config.toml
n_layer = 11
n_kv_head = 2
head_dim = 64
d_mlp = 768
norm = "layernorm"
norm_place = "pre"
attn_scale = 0.125
tie_embeddings = true
init_std_o = 0.0
init_std_up = 0.0272
lr_head = 0.00479
seq_len = 768
doc_mask = true
Each number is 500 + 40 x the weight over its row's rms, rounded and kept within 0 to 999. Layers, rows and columns count from 0. Numbers have three digits each. The size before them is the row's rms in percent of the matrix's.

# layer 7 MLP down (transposed), 768x192, rms 0.115, rows 158-194, columns 0-191
093:483491464420561468587551495516463474537487488428547485462466486408466504466459481586386508423500526467480487441498544469577600547492445493532537551406443498509547525547471545506517524543455493485416555535492526484517521485542488492471551499511543486502499487509533493501584493463511496520500511477491500500516489465560512517504414543563500486539530488539457543435488544524518484492542430481512528484521524493525458500465484554504498493490486583529480413522432530537483473515523474485524472518405521518392478530503560535458396516508586447466560550504510493495504515477525485493
109:450429500433529490423514469468478481546430470481523568521460556540502575496521558475511468497473457482496569444461519528440488512587508477467542444449531459537466531471405488478415489491544511507486543484571579532430562473507508460523464461549484506493528568495476470453502506543423450588409500456475440458553562450506559465492472513515518511513474493484492540501453458551436526421523525504486463528484485560528546486562555535521465509494549473471517566481487539488492527466513500515552507496518507518514542552510541517538442495475519615560538431520529491523433501489475522453
092:504551513512480474498505541440548509470460494502488473582472469467489538492545490462496471512490561525483528560524496481539419503508514411562500544565611522536547493434517549506511511462462488476513495468522575444557478468528512488443497547528486539504440496549490490568479487522526469544451522552517408548453480515494412545541499468493457484529471509603448481508521472388516444409513456531500458502494456550520479518494483540604514533516520474414499580427508468482445503506481458503553503484511481468448430505494535482455491469526479523440509531495456551609474492473513521571
089:518468446515489490561477545495505454517569499471484475462457549506458474517455550513373529471435580448533496491500523475462458526564534495515513409481573421487375523469544498505486491436556409475444529495551489500482528526480512469505507526477553507511449484420502508424460505549443537555449432495517528473542547549514539529550509501502438499522509501539484543533498474511546589548447553463500517497450500455515457472509512466466462543473473530496534518549500515520489507597458537441522546478478446512578535539558512518524495495498501559532500525491601511546494442429475475473
093:515463532572446455510479483486519460491572574539442516487557525464463511568424436473427482516476439432461456545462570551544484525527501446429494545475464529510563514530459494478575565481495524452453500476453482499535441461518496529518420524471511533492515458509579481517502499538512540506421475486439532496493430458518513466523595544452498454544547523470564481538444479497464478547554494519553446521534497528469453496545472542575489490476420489492512461502506576506439522583490510502537495465583529512424531455449444445512527496509571493505501504500484565545501576492480488494
090:464463478527458406438471575582568436467520465468573504586516503497493564532472491476470501487521417525481559517491533475482482460499510532391490467464490491510494589470463512462539507520475525482545518540403496490491502518514559474544523445551469462513493521469477485453578504555516543520471423510503467557534536590492481469525486607462467564458463495549539509551516551478480412529533469500520542458539545484503512507506504540420508547506520505526537539497463549470485449517494537433505501464531580508518517422542459484419506504461478497485461463492457437521465537564474447519
103:491557515576501501537477448480544482482441517548494523474520438446451503593440567457515506524464476530456591563518492557529537528471471489444555492503591486391501539581483453424450513509527438520533497509534477464458505501529466556503478501456518470513491447474508490464434489493516498501429560405522523491543475502491485590545501477494492506472530518502491502526447501486446469527506475512482537503467521531480477470489525481439479505449441485453475560495536516519523475528553567571487599519603439508521529538482499470472498457576484476567536572446525507452405516461521446522
088:492483532492546512461467545530503563471551485465467435470450528490449454502495533506558494495538521472573417454552535467432497471486543506463488558501526452589531477437565529523488506501555553476466506437593392548439500536423508473523544474473461478502525544506496469444537528507450478445536524530547502494492535535496443447454466458509521492507497446556452538429508449550525461446461427429515500498440540569493528502579510449531554508473499524525496527535492484530434519501556548451496486534513476482534555540491478590590546459547495516501427468443532544544467512501489530470
095:444553467501487455473466534530431500506513571454486489424485565464462495511508510438526508570499491545439516514482563495600525500476443522483499520477494481516585515517503512470537463477474483462502518482468569498473550545497477583525416465559533491604510519537535487527489507509555516503466428484474435493486457477509476516540484471539512516486562465552531468450528501521519556464488481495492446492466544563473466467543519535514457511529503576603597457490503534504450431478427503492558475437547422461543467478477512571501477545498456431484565522412478536509407496536537455466
093:508439515514494493491472491489543478479432454548537477506461536547411472525535524553549460501651456474563521561581433450473451507535561503527511555468472521461578495480503490498507554486522540510449459492491482579580475552534538539511487485524488449559524488483440575502524491523475489457427527534452512511557501461562427482477464528506485506491504540532481464556552525480540544455417519472467490509495484531392507458439459486537527500438499495503456444533502408471465492566523560522469469495509467458460489524437504458541526533593488448489508445517559550500528494478492498501
090:519483458473561485490539498473540532535547484506477545476428500459551497480558421438576543460455466562493488476544521476585454471502546536500548425460504481445421526463505540500508483383535498515516509489550439483583452490524485538498517500512475498513473481466424501554554545445461463534554547555533481471453509518522466544508502469585484448481447469485528484421515504519502433506493446559505509492484476569487499551548487526596523452489527544549507522467438579506429469438478503530579585477522443483531488494424519544477561533469513501489473536463498503496550467499424527511
089:433468558570535500449526519448495446482473453486497518531527461542483548470456502542530517474475399516536574480469538534455484423448493470496519475554517542471533520386473547414506486503507491519490512433508421467497468528490535460489568496511574491480469504536516425576513521418495500503452484473527475584525498418499509591509520450467478579534508541460538557479470520522517475449532546512522502524461498573523467493467520487451497467513502490497552463567496469525549594549467500505528512465519514423523561560502482455460430515463468450553472504505493486596497468518473543576
103:513499526447506438521487472502482485485560532525509567524485505457503431481453472458503462466516488519519421489545494497439551468465533462444510510511560497498567454534507503458477511481476516499462522520501494493424427500543519481522469556509568504549543526540533498512508460429493504534464493561455508454484468519456483477508488508564562482480539561491453555476509479432545424491460482500547508503491473510432606495384563458560563506428592477545569562502483420474530446558555547425494472546482522461570422510520466517445540509498574478559496554574491531545469481486503455519
107:598482449424499550472536530570455513503464487538467513500414527557509510424483560468523478485562546512500563449516435558470465513507497551478509534482583537430515509543551486577481501461445434518447485472496503487479511515452490454494480490477450477551530532480472518521493514428454543526506486566525543496519468430570454551467504527576524416524494450523459504426457442450453500550458514442525529500523531509466487477477501613529500523501518471518559514532510576437429476485498484446485480496474466490517447458521519569539536494446485493549525493580518410523511511549512509577
102:569506497491537525444416508544540548518516505491480438530466519566507593458574571446492537477514546465487468511545449550500478460565510543458456483440535490517423524563533543493498513526516568447539495560439460527489587527490555446480490526511480538543595472455490456480490488479434526508508533488484496596438523466497533491540425493480505442527527497552537457548493464466560469534517549501463497484541413527443488546516482507495534569491467421466468496487490490560498490486545512539469398479525518467440547453419457443519512516500451504476445461524525456482532454440525530476
106:545519450489500544495527479560497485573447479511556451541488461502485454516465580534504461530541516517527540545482506564557503418516487571489495480436549584541436523488393462563486502481474541473516523517540446566515515457512521527532437555465433515504543478433481524486514516475497549428497460501555496514398560557479496433522424513459456518523508514418467532553522504562515470498421442529435496497489513561526519538527491493467488481548418529511477531405509481468502504437514530496582510537534512480500540573513465483507523510392488422481556503476463478506481474499523486476
094:564450511501478510425464494454460522545541502587463483516492492516487566477472500545515453510528536416502473508510444523531485537536432502472506537474560499542564440558450530476512494412509581553505458555443458427522427528521510481581477504546510549535516439484474489519486548531499504508524514498510479566403566461463505535561594474549461518477481491550422541507423467436491497537497581480471469462484469483455517535539545545495516483493474544495545450490514457515588509548475506485436513448520491482550493524482478478492558518514415505465488454584489502562480495426427473471
096:462575547502495494555574527536479504548489525522507483539437481425416386430523452561539467535524450549460479514505562461569518477520448588476469481492482485505542489472440509541450481499483581470505513511537523517529523479513497455502370512424516510474479533534567546444499523516577535468466484509504488534422486504538494418472496474491469427541490520529541572512531524505548561435455471398518486510543526501497575493535492535546579399482468492511523458476473519500497467497519498468547513516465528456483518462489460519492510493462457606540506492452483533471479485518501553495
111:473472495531544571465495504449550454523539560490483498472444519469461410557431466509541458446484541490550438464510496501502480575479508446473453557570503462489535485576536522492457496530556504512488465516568533555509534473513415510529477451544521505447529496552539412454452506538515482429447496535453437497438565522482536583489510499415433495486534572461439503498500565583466465542481437503472494562441500530457476510464467501548499525548530466547519515518540528520464450417469498547530487495542478472488557562534491425548529476516542526535559448541492471486461536533476459517
104:534463517509483366468499485467476428499497523486469609425471521489456475546433539607461474562529472560510508457508541495416538517496545482486463570541445453498527492459473490503498457525526522546502537530483424495487483524471539489525503489477509477525539518575485540506465516524451461508548504415469494518418492552468435445509500487485460573491501510564507480495527464509541500508586500434526554574552511495570456479538528498414501430485474501524545509526530501457544480504520513509506502501494510593524503460519487482524471510511480498335421472561544510510512504509492464534
087:496474512422488497504458510553483486487460467446509525453512496526507476509477458499538531494483464472492493478561563574480507583463495557487506531406433554496428529514504498548536562545384469569461553499523519508506506463507538458532531545441524499509503488465574560532502423436452447557513410477495562569524462464528580545542429532520495469484459455508558489511587510521469564455514534501507516489415571450511515485478510470460533452519477504573465423519507474442541480518497526466531503437517542487497529454470484580510484462460489553517520515474505446458507502544494593448
104:495499452482479521541429502542494508530437527561552607553526592523473504493559451464583512493464481467476489498519507511448425556441511540560462492535511486513540515567441533540548483540453520446574530512511516508490481503453533511455492401516481563538438496567496514505503499502559545456467460529491481491464489495499481536513504600510549516516524547522584511490459467494490510435532444392442471532495456478562507469430522480456510548477469541511437545553493494397503484549535457459401483540442460510481524522508462492520470433517480482421541489526502512448546494515501481542
108:548529448550543528530498543470505492550493455491520489501451516625484519552569428459482584454488447531476494573455457540503533547533534519542437498470504535523467577600467445513517495451513521503535553529503439535489479509489507484532428535437498462490556532478462510468498480494557525430490602465530537454523521418487464541521518524526464509582465572508514512470504433453553487514519542456501461577529477459443491513479440487563475529524483445530526505485459467488478445566521462525454451498496481562408488559457469446559463453506505501494473512493542433481462469500476523436
089:514524502521496538495501478510450545478530406451603497545511505506438538470511602500440511428527510485471523557549559503498478487520439467498533609535504510434489467462511487502476461515483481427505500467522510546531530554467513520544502492467411565527516566550551531579561469554440527516505471567448501451463577542402510482466513446461505388541556455500497522516502450483527503516522505579458463474554448545518511509458510463440482459544531455512421476497487435517550541521496498572457503498534568494471478506415494452467486526536489478479491509501509493452564518457477511478
109:539543460505539501495557491485473550543403453518481593454517507509450451528429464541554441560472433515523444475537440517535607508541542476442437488502493494578481479525538521481505539440470493542532594466400495505462509491526523580467537491498574486479537468553499579467512438454498440552483490504465419553549529485500581422464437496554509516455538554521554494479520540500476494519492513463495503435499501483499506492536469450512493528501506499453568517517496596514483536454485541511531531529523500462493491421516509432494501444470512533525477529458447518532427446508503479450
105:491518517507441459492502521540516561511485567491536519470497557475464568430572459506468451571505612497507476427544527490497539541488489449454514542469560460487514518578537511509511527515502556511465451523415505463445456449525545483465518522463492489603496578491460440556519573554468492492552555447508491484510425517468456487530498455495512491445440530488460465523486412472471504486572534529541475495561563457479532454533492521479500518490528514462446538457535481501509559507573479499489511430418547472423486545536528455559521466452483519451480567488463452557483439496547445498
097:536373436531465550499529484496525448491498478524514578510521489507519523506517504485473504478508492540432533538527433524459455536491593451423543481480468393490553479488522512507542523542513463480536509520396411506524479521530536478446486497504558510522562459559536457472440489496432466526530526535479462569539454509418566492560545534464431463487538531437520458514457454436531540496553465460523450504543519542495459502537463531537508481437463532542570572435466517534532492524548518539440456577487472545475487450516488507508494451525549469529554505505471485492503541497508431565
094:447554572451521439529504497522542547507538517455526458553474429549476534446526499504462508438504439533464487445498555474507392485513471503428459502514552537550494515467476552504508494520534483478461463526467552467514502501572482531590487570500556489477417514522496523515520498479573540450522454475515480451508423513535493500578455531498505500530463553528520506460443544547490484494506453513492482463468584416535509475529505478480537531477482438463497546539497469488433511458564585503521523493635562379454525538504440519501510489508469473489564486494501543516498473428566474455
096:527479508525481397420516491445510550530475462473585497492525544484477515456523478531552444529468504511453502527483457522533494565517534520558437443572525494457522460486473508496505505491517585479519414528506525503542518498514515497594467485520459497469490508543479507519495488497468490442447453558519525454578459514468503423562531527389492538508498475499475517546454502436465534515507514539514555550541517592570524488497459526366515528514487439525483477452513455512534490489557537536543492445508498509584442524494572432516421487531528498503490462453440503552447511454470428563
100:510506497536537475492503523502479518397451546434461504543493533467490464555485519484448527534518469445422508492519547558521609450483544473514461452485534464496495519549487500532525432440540471592529513510525570511562394499479537429544500572467510414507452506534540502475535497503544550435482550507495547440483525436481480523515501473503433478516496476514603510494450567563547505539529533556507489523476531498529544514565485550564522498418494553507509494436490475495572530474499447501492448419528502509439472468486464504440491521507476435420510509533426502488539492560476496440
099:500465493516520530521456479501454479461500577496502509496556479452495477515508538471498527497554516489424566443476412505527588439496483505481469439493480487490533560559509479443466564491535434534547507484545482510530457449536516419523525537427474517519501485536503491548469527541530492461499450535528498507538530525513530514575552468552554549460426488457583472513420532475485470495444539524532478464461491393527577616478597519525515463479487415454535433475476480470540481473447539563530427512597528545492493527526419532478486514524529458485522497485451487511487450462518542473
097:436568496490546514601499518432552492525494478455562499548452537463508488456505488456496567530421568511477484492441566499518516521525492508482535504482524415565488498445507499443424555464507501498501421441513574537511555474563494422551512491529490520463542464479503509425500504519431508521507487580438481460509509471463482522490418379510525498483497475514533532452502515541496484512534461443460533487421554529541525537497516465558561501476516451506487532655493493520495492476499490531573506526529494519444502488522456496449519461530523483488598486447526542542473454489437506476
089:492551465412447522532544445478479526481556505489534465514507528484529519472506532515557552513521513558489506500442567480508461443516511527479552498430460508586466487525489458452492524415457473502491425491473456490456506555616462484592481519538488448459524519471471492473599498516504549536543522460499414440457480478482420512522499516557531496509482567452544579529527441519497534544592554481412495512498528472460463498483526516459463522482508529516457556567496434511566541450504499604492500453501566450478504441522500494507580510475530453491457488482500513496447454482513566465
113:513531530513488485512536461483506481521528495431529528462540499547527473512544561536476501472496492519417527449455449495571560485480544514494486452456554561548483483544464540460534536476480532537472460494464494483549517508469446473540423532505476488492477388450483487451475511502555449470526388425554553492488471488501513472513493510555493452492596526538491610453429482525538471490473523550456458519528449547552525451467476467565423484504427462545519487526498506542528462462446513569455533469548595519497429511531530533411509511521539462519537549552510517454498594484507454485
090:475458528494453515489549485514424496551538495471483497506452508513477497476533542492475524526490529473543457522469490430512519573490531439522446525388486515504504516521472482486533475612521508474526452506529539492493488474477446459566497564578494443529505479528504551516505515507555490475580535514499443545512495500378583531503446556465469493510567452428498513493540460466503558502516471557475446526470466433511469511533542451432464452485418537464491555523508556572443455489544493583491469477547458560415480509566451500491487500603469487480466446441575524498515492511549529526
106:519545471520451466480552501493472620408437475516475503490462530490496500470524504525533478484480571464510551495507504462534505519465456452525455523505547410491569508471486554525435514566509501469485502481487487551530540474547527477509521511561420574554551526472401551486557454417452505519500502498498559535559467564535477466518468531531430497528524517590569510500475469500474459521525439485538531539539509469476513494501506469497509508488531527494384436514478478521474413600546483527482506462526520452464556506401510507525544562505435495481528474528444468470432506520509419535
113:586520544533542545464507522526502501484544535516520494476398485458533465499481473506433486532489513536455506485557525443487493414500544483444560508505523495510521460464491489441500532536446528517503517525431471544496491520504509556458495565473453472537478489529508508480444461548505522588432478541512501564525524454453506544473549498480496451496478383504458545504422538544458458506483512508470469548541598520502483490476501528528465412450487536537501507632454534518570458471520471426538421568462500494569490519519528494452536544389501511522536539453521528486402457527502491512
# layer 7 MLP up, 768x192, rms 0.232, rows 159-194, columns 0-191
103:462489600449477542558472507511485558415465505491540478502396574492525496456509488482496499526500528534434471495495527486507539472490479468537474473401531461543518476499485592439546518497522474449528531544545510455483529508556523551465441516478481461507481501508489559485434558491526515562558496500479486514507470455465537470493448486446465516441570452437559506578537447549490544502500570531497500483480583443553499581499393491485487567457444552459500494480567579483464478472478422539501478527510620531461476461466477497445487538509485528503549461490501485548451479512500547499
093:536496462475474476547517489462481446455437517460542538519598566502507505512497538546410562504481497466486543521520531522518442524490517504450479464505446516567479587506429467469485475540455506496455457497543521486446475503479525507531484414538555519502419491478530553538506513521468446505526454423576559472539526511466457499450500423497432506525520570446510526487520515497459603506475416629517499496427599453429463575486513582469484467459492496479500479456527520519543464517466546495480464549468486546523531507462503469529498482520548429513523542522470548519542536507467544462
092:456567475436452541539513537537501455468521505500430548388525428468491522506513470467537480500534493589486524546501478502532566439456458508413535554483583511512485529439515472560566536519451559497431527529490439469506515480527496497577455503521476556554530433610469473536546545482481463499574534555440500505477483527450468547493500456573490508441461477498496513464470516570557438468505514535455519517547514508474521558445426516446521438494523488499448504507528460482503494484501505560542514498448529461469457445495533465547528527506501518517578573474504507479507483489545470395
103:528517475550452543526489440454527527475525487493518500522498473515500445501440493478492510436540481621463587558502522555492471547436488545478533469440538555490441519491470560524467506507394504576504471417432599483536468480467478516421582446532550522528475539496487460488452444470535489511588494579488532559485519517469462554444534542512477503469473473515449476539537582519404490497566494469512460537531511493542532540481469502494429475504455517484531541568510465509469490494497500447518443577452501501502488486457505502486507504539542506482400513438494562535463509464506549540
092:536457502595529489539452430543517430468528486440639534549465501531508464512515612468533471535511484559524538542436501472445490510507404549491570526508476477484465573515470508480471495577461438462543502450550519487446478451524526418551462485502494473475519437535471489496513555583497505545419472492430477506502442559484491512550499518496477520468503463491535458493506544482500495437507510550538512519421515558514507449403484561420529475538500491474510567435511551532498463475446472487485497503460522495507502470548552458488551567445481497490556521493499504507492492557570486509
103:486472527392507427477467481574530540518540475481527506583454482561549505545452482531530517523463502501572544488539473507482518510490478479569522487511430498501483459503494502515576509431499501535517419570464488555500535485461502500511492496534478491548549488428488489507453459530498487429511473559519448560515476430558448481481517482435573511477498492508541483493558521455475543518565452527448496420546544525509513542477459547476463638544484508491518495530514519506479450468492512468540525543463553476462474509475428564499446525501386483534527551439581546506544427575450487523
092:459497469485484483489568467474521468535544520445491492465482512505514459539519499491528456504440484526509559492472430541565435536502564542491532540477509506453480522551590487554602520499515515518452445542400558402533549556557558521497520455545502438467495563546485467458451443574532532548459467439535509446514465488526508538470512534506530533520493503482583455500565493441563442486498481468538460493466507521417469513539473491549434468505483474455515466571591520468542545490477482494546450553492539532514407527485523421501444469510469490510522496538443489470499487449470425470
098:542466536543514512472500476456561549489494489501487475474515477474469508510557411445527506404509506486550495470498471461457499477524531603504531525458474549584489519467550485495487542496620446553518526507558521544489551477484462539453508564479450506368515463505472477531568500416509420473460550552516547486508484512518473485409530511514554531528453466578486489502484448501509463534533504545501450556528493492480559450501434567514472504550496494549472520505540493468573472476525521581516506483485500484433488439468575469452539533526498502571487435515453428424515470479509508454
092:510482503526524419556515504502459542583493492436490452456571448418513447522512525588439600512478459491516518515502609433495476548491500533538495496442478440506484514536530584475523571447506463480516501537525544461569447509426529454502510514489530487525512474507542465430483487437547512523503474481443556464473469557477516443578471496489570549558551550474504541538525484563449509524477525536515497477490505499553514522492528435441437482561504483490489440431517536447516456513508511499515452539495534551517474460451574483518508523442481544515470506538412423515512442533461544451
097:484490537521533551457523409494492520541570442460512406559551525446457504513525482504545506532508502420426478554488514618520501558480470503462511479462473479563466552552476480554497448505530470583502504570485512472447517552451469492491490553433469552561524577485471512441462543517486457490501468540485487532475465498472551480571529515464531527424537488534485437494459498475507511480432461495469496459490431539521548538479545451448489492497479505474444587449466504530491533590466445562477544596517494445557449506527536478519449498460535501444540451503463499456463504520502561464
088:520466515436487522514546444538519481466492521529545422438465523536424475490582576458543509522495509530478467475512537473482465463446516538488550499550487447462520410568547435525427581477474529467560439527502455544539538524536480512500528573506546427471484540476494486514435421531551484525571543443554462484543432445494490438490491502537507481487536475459545453467503491486561538483554541536511519516613534508526462481542505483533484510498523520536501495516511553439498559477549512445428529586467445482445510556514467480550579534545479496461503477434482448497513457448521479536
107:464510577467429556478494509527539483453565481507519413538546490450554549517439529481482518511487524499541463495503489501433572552525526458395495514431510528530486477459455520520503569488502474509446475532511576529536520591491424450513495430527481460505525505525579436476414528477511535597523490515527438476502506442444474465494525493519505555466539559442493487419509463518509528506518588535467487493472485569488474586502446477485493518551539500513544513438520478506552526500535477497428398473488474462467463543472507484455460468490533433495482588554530537502438491495558494529
107:555447577519446509520523507549535470513499482515577392468544537401490466471528511577464463502503513561576460455471450434421532522506480509496396524515512458497512427510502519454483534455386475433478468512530565481503487515533461531456505477493464479530489475488610565504535562463505548454489481418526523432468508453493430453452523492496551538513480559553524556532512490544466554512530507432546476506524557510442474520489579479535463495521542500533519506507477473502461527519441489499475513555518492548553505511524461492527502449559546477530543452481539545475551439538508458504
105:439422503511438446501501489556498526541527509503473531437480425479530500501510472521456548568524515451478495442441498528413478467427485543510528544520480547495515499496484461524468593512456483486491528541492495485501533446480472591490460510482490473490449525494580527514422510511585434583478491493544511479492413503493473556525481463458497463479512546575454501434448502480528462478557514479526526502547467522463548429491494506503510529502572528546491549432558513478457581489492512549512571431480476497562455579560534435423528513467521543496582539482509583554502534499434517472
099:472522518464415448486500511483491571489523519541501478460514451545484511510456466468529485494455525548484478409520533545414522486426530452462483486623509513459511479516461514481442545459526420469519559526492567427499516430570443510464548479504537476502587504508568551480493485470472531487511484444469503537494491473480551510454551453500486508506477441514553482470553548458501468499442460488455525464502440501471466498523507516549544545494544533479493448510451511534475464552513524564498532542533413576517436564459514471494471455553549477583513551517607496503601513424494530491
099:512475528618471469635465495478481467441524478469516483575580533465459445441503451498474477530484487490534519554571553567557521503441597593489524491519478445480485485487587519531439446477469461484528465495553467485492547499458542540519493575539433531521478457468470555504464513467449489525460503507493459446525428482486460549503417496445548448506442461579514502492501511523555529454484483554522466511530588484494467559481523528565542491487478521524478493521466505450427535523549513484515530504470459478471538470577524495526513465434483569520485472518553483517551537516457502488
098:515473544530446546442480503512553483498535546455482529452535500536488496515517534444433490561479447521458516469513459580422518436524508589468495533485455445465477492510483531500524570516508561536486546556517528594449522533485488487538525475544553562425435543556514513512480447541505495570511455499528571567493449485491444543486493484445527469455441485666528480462533427521481488488491504532455500529454442575488475520493518477476445565531530479517508515513463504524454545519520441489496496530502492490390454460490544544562504474473531476506529472459544486463451499432457490438
110:494512494528498561546463445483411570557559477435514542530469477576477490597455473469550478462499560556543497526545473524482448478452453508446454536470482508450569468595536463420511484497449534453544505456425522491526488519535529436495552454493512502513497434546534495459443526467530474521520498562516430530482538520412431497564552506464496560466516538460526473520559523483565467454558452541496550479446451538518524491475495489455469535540526465460528507499486427481525432559577513544465477503492450458500459451518455542505523531501578519498530514488468492528496468527529423556
106:423440525515496459514494502531476469482505432520535562485518489451540473533447490432490526547460467453468482512505466457478536489443482426557443540444517455525462584543571549557548454511493477441490536501469548486550467549498497535546520420483589553507484500523499470549453511490513491425529466468450520395543465498548518524411493533528553450506502484521516479562466532464532481503467527515494554485497475482423478529548513514586461412461515475514513579500458484498562548490562501480529415508528485542467557479502468472521432509491436535439532547564532550522508569529532557475
087:514506464439446558559474503516491517468550525471557458580525454483537506492510534532477494500458504540508504540566560429462603538542505427516504489493516460470520475485471572481490510483512476521592467521481469514530468531568422514427484554421446457505507447531432433445475523524480463531495491473544518458439525489458536452478526470438510488462541475500509557480502451536531445500495500540492476497527584465456533517530561510431512529479497531467499438439518487521463510445621488545514438517532605497525565498492528446475580525498558464466499527532528549481520500518537464397
107:487477527487488526567491458478496508466552475382472489514567512450486488529559539498493449416474491532483514506564472505538514454546520518489469407504494492553485507563542567508462439468551533474558505477445476535542552488454568512478456494566468576456590475491444504514480514528534447500445465545470471408540493448491457477480475465514527504558453429525449538507522526464541448474567495470551497442549491506492461498515389557580408507502545486462550476478547505499506502557445479539538499460490520534488580515473505577535529493446524498475479435500492525512505514569556484445
107:472545569533556520492538464459514493458454520490474490453508544546458526504554536520602500572484521489482520451485453501419473534403504536467466507482444424518478475422502455496394485485525467531477573543531472478464486448525439599429491495517511532556506514533514520542435537493421481469458535424501445541537477543447537462483469558514480554522530507518571510453511457535525452508445550529453523586523526492488521515482550571506496502517506451494508466525489441474477517511428471519545467540511514586487487511443513576437494488499470489512516521553471533554588498498437518562
090:461506565526568562489549475517526476569459528518437434525520462488500501500472445540504505486508459537575517491550531548453475523376527465528483417469518489533445492457544558443517461519491560457540464530551450450460552459482520515456502429588448488485503512503503557490446485459560532490512471519451489488525401472573501539516532513473488538514465522444524451488455579541468522527495508448501542540461554527518519476491503480454476486525494479530585468433485477541559439428537518475557421514524486477453559452470459502582519550457539463467492511513564546516473519558484558530
109:508490519483491453498548533546502493446578528486492550476486495456508426525482525596511516475452422506585528517515438550544562514451493513493481462514507458507520512516390452478481476505517467466453493498487399477501561522453506559550471524511479417519508516540500554508485512534449549459538425516523485504476465566531407564460492563465550469463520464499596456512492478520509495527584443530531518504501500455450445567494451578518490461487444523488502465529467484488506533488453491554470509469445501571622567526480481574496513527535531473534521528481434539509437487561489510552
103:539506535505490540476517509497455472559487454506373461537484406509594464569455471538516540419528509505543505486568486539523526540456524605503507486503475569576484483530500437508556511503512501515569529579470487516508494471509566457470460465492488502504453467505522510459487521471509443535518568513428545477457511452609458489479534475464479504562428451564526548430482517501536425492521477457531553495473499456510464450486412461481541445478573446526534499533456496496488518510465523536434563459478470480505472465487513490505496503532495517569588529485452486467531484504468549419
096:519507468479532491451507494546474484577525483549470541394504590515548440554493461519478530517493487552553496459492532523538434478475510506437493500473499506442504564531540497525534498526560577593438527491538525550463472513542430504420404433521466457507454515490514475505573452550494456501521495480484539497521563553497530431514471499452528441558509416569500526467431527492495507398463481449500469546517425477504517512561443493486458508509512550535469530585441499538491452548502498505480475510507515527481465552461445399523500518521507529506449606537499501487500527514472441491
101:433525465486488478475557458472515456506503482488457543514508514446563535580462492481439514487485510562510428490460560503499511461513426490475501440546440447584476466480454549568463504523499446526512500449549467487488526547482521553526414443426487545492466467427503483525562512554446445476466481492579373528493477498503494517579519537488554522537545529485576481475489527407541589518502483524521516553478466537450475438562471511501583513527522510535563536527524538470493460506483491494528507478524529516492445517506465486519434487496417481538509524543518506595555523425543466518
096:533453479444556465509482421513530462522523443492543498492488542498455423478535479496459514468522524556527442479553458527520549467567436577531523538491577472545377496556564516440505470538509428530532518498529496503460487442502474515489438503494481501497481434571530514567525474557547530440480446539536533455594412508520501480497445460478584509505505459531455485552445517557509479493461496580439532564483480459574461512486539513501451500559443515481455604480490523513457492462529489483487421508494448492483390507498504499523498441510514520498508489496531529540561514490501519559
104:470385488485543619496496479457493500541454494567474463537455495537539479516488494453462431473521477455561537473461527505510491474506395487454529533486500404477523504419522462547536462495548456522491485479478516543471471508541523572471505545486500545520435431496564543507492460506496459470500522545540411491484498501485474530473516497521427609579514551567512449515525408538511457576522524481528437479513533459529537521514496502528400494499575506514488514538480538437555539535531533511473479515544485423428466533534571545534453477481518425481459533528485499477489527489485505531
096:513516571469478489507569493488510518487542531505478522501587477502527527462527522573497522445433516515550446412484550475493442516445486510492476570480483505543576544507434530441503471541492513436406377479480610530487487531512468482560491429549527538479544475472464466493455461496506542422513561515536492553517502492487480561437526487424499470570470497533508484483453576499551488497474428536504517475520459463533561484538501470553547464492514525497553570540482454516522470532429489435557526453532481546510442483478542411511458476496505450498502555552505488457495427529522499548
100:514521533502449469507509520586499482481468536471517488410484544516475536519482559468466496491477507530465514477570439532513488474471545490496468564477500517469478432521525459569511527516545484507551547503527513421564502530469454559511468554476528457519503471510423545504486491554446493456506510493463424488496401386497468529421535582481521457466542457468479543487458494583544501498451492428489406480508484464516502431481488534551554469591561523469514464453520538468571477520468551503496568477527487497519502510558490503434469542498539508456609491546451542497464561541423454497
090:458464478475463496562414574505492522487409462460490473569496447512514490542537478452549511495456436524594453465475489519487527480455505559518521443535538485497550562477473481462534446523421485524529562528493513469481551446486598484501447462506542520470490516490557535543467486538467466522598535550511501497531519549516516498486464494478516474511568552473533519467461456476509478473445579477585455508506506503492540536579529472483482568524530497493582415517484523545424538491434464416503447444501500601493512406474487548560480508475511521553474537499498427513500479536527475530
107:521527538511458523465409468521508565526463491522489526451473500464446517537455535475521470505475422572570478626523577438487562474477531556501408480563454495530489537541458460546473450510463477458519546497528461474503475542500496509547504504508537507532463505520525438496500456538525529518478434445548445524520528502557523552421442556516577498524443502552465470575451531444439530518560472499430535491529545496453486430520516501395488521489538490484548503516536618497391513485502480514498512514457439480530490492483500463584479515481496475479484550471486560497526495483536510464
095:474503468475482477578607428500487477476544504475518485513446515499505541554440514480463538471434536524448501573558570474549542535473524487439522576488536431507474502491509499489481489499492494500527508471534476530529463555538425572442477497471580390456458549558470489476525545514543496477518493440507510438488497526386525523472382486496480551511472442522526532540483533522470563485479489495590508494481531490497466499437500520517523550507454473504425463524485517506466441513487501507553511490548523527455380557523539501461495508579480460541554432486490473475515563457557543478
110:482469531516499587482493477469542460504446467490537462508542534515438461531492518511475477510516447533446566468502531420507488562422504482455433513539514476599475497512467435544436541511490460544530537422451509495439531489471516536534502489563533557543538481535482512425487565493526492459499516448545490494490457501509528493582522519446494443402458489490543520494463523500458542498450506529495512471511547575535525503507490527571524527561484519405473449459511509558482444471499522549511486465462506547541467529510474505506502589453453474482542533402452598468554499581593444523
111:533509432448499505518470467557549550550476486534540499499518493608479499496534473460532548498448473500487455487461507434453499476449527522513388444545485431553459482520486440540497508510500504478547446461526449495490567511517476580532480510575457473526499540493501571430486513544587496481520555520472516468539506462525479486549501541494508471510412547514522501475488455530568486450488459528482593487485438430495488479557494473501502441604456536498466510464428460502480416500525543592558456418483486567565521517543484542516447519483506501485514494537465484458478539580484568472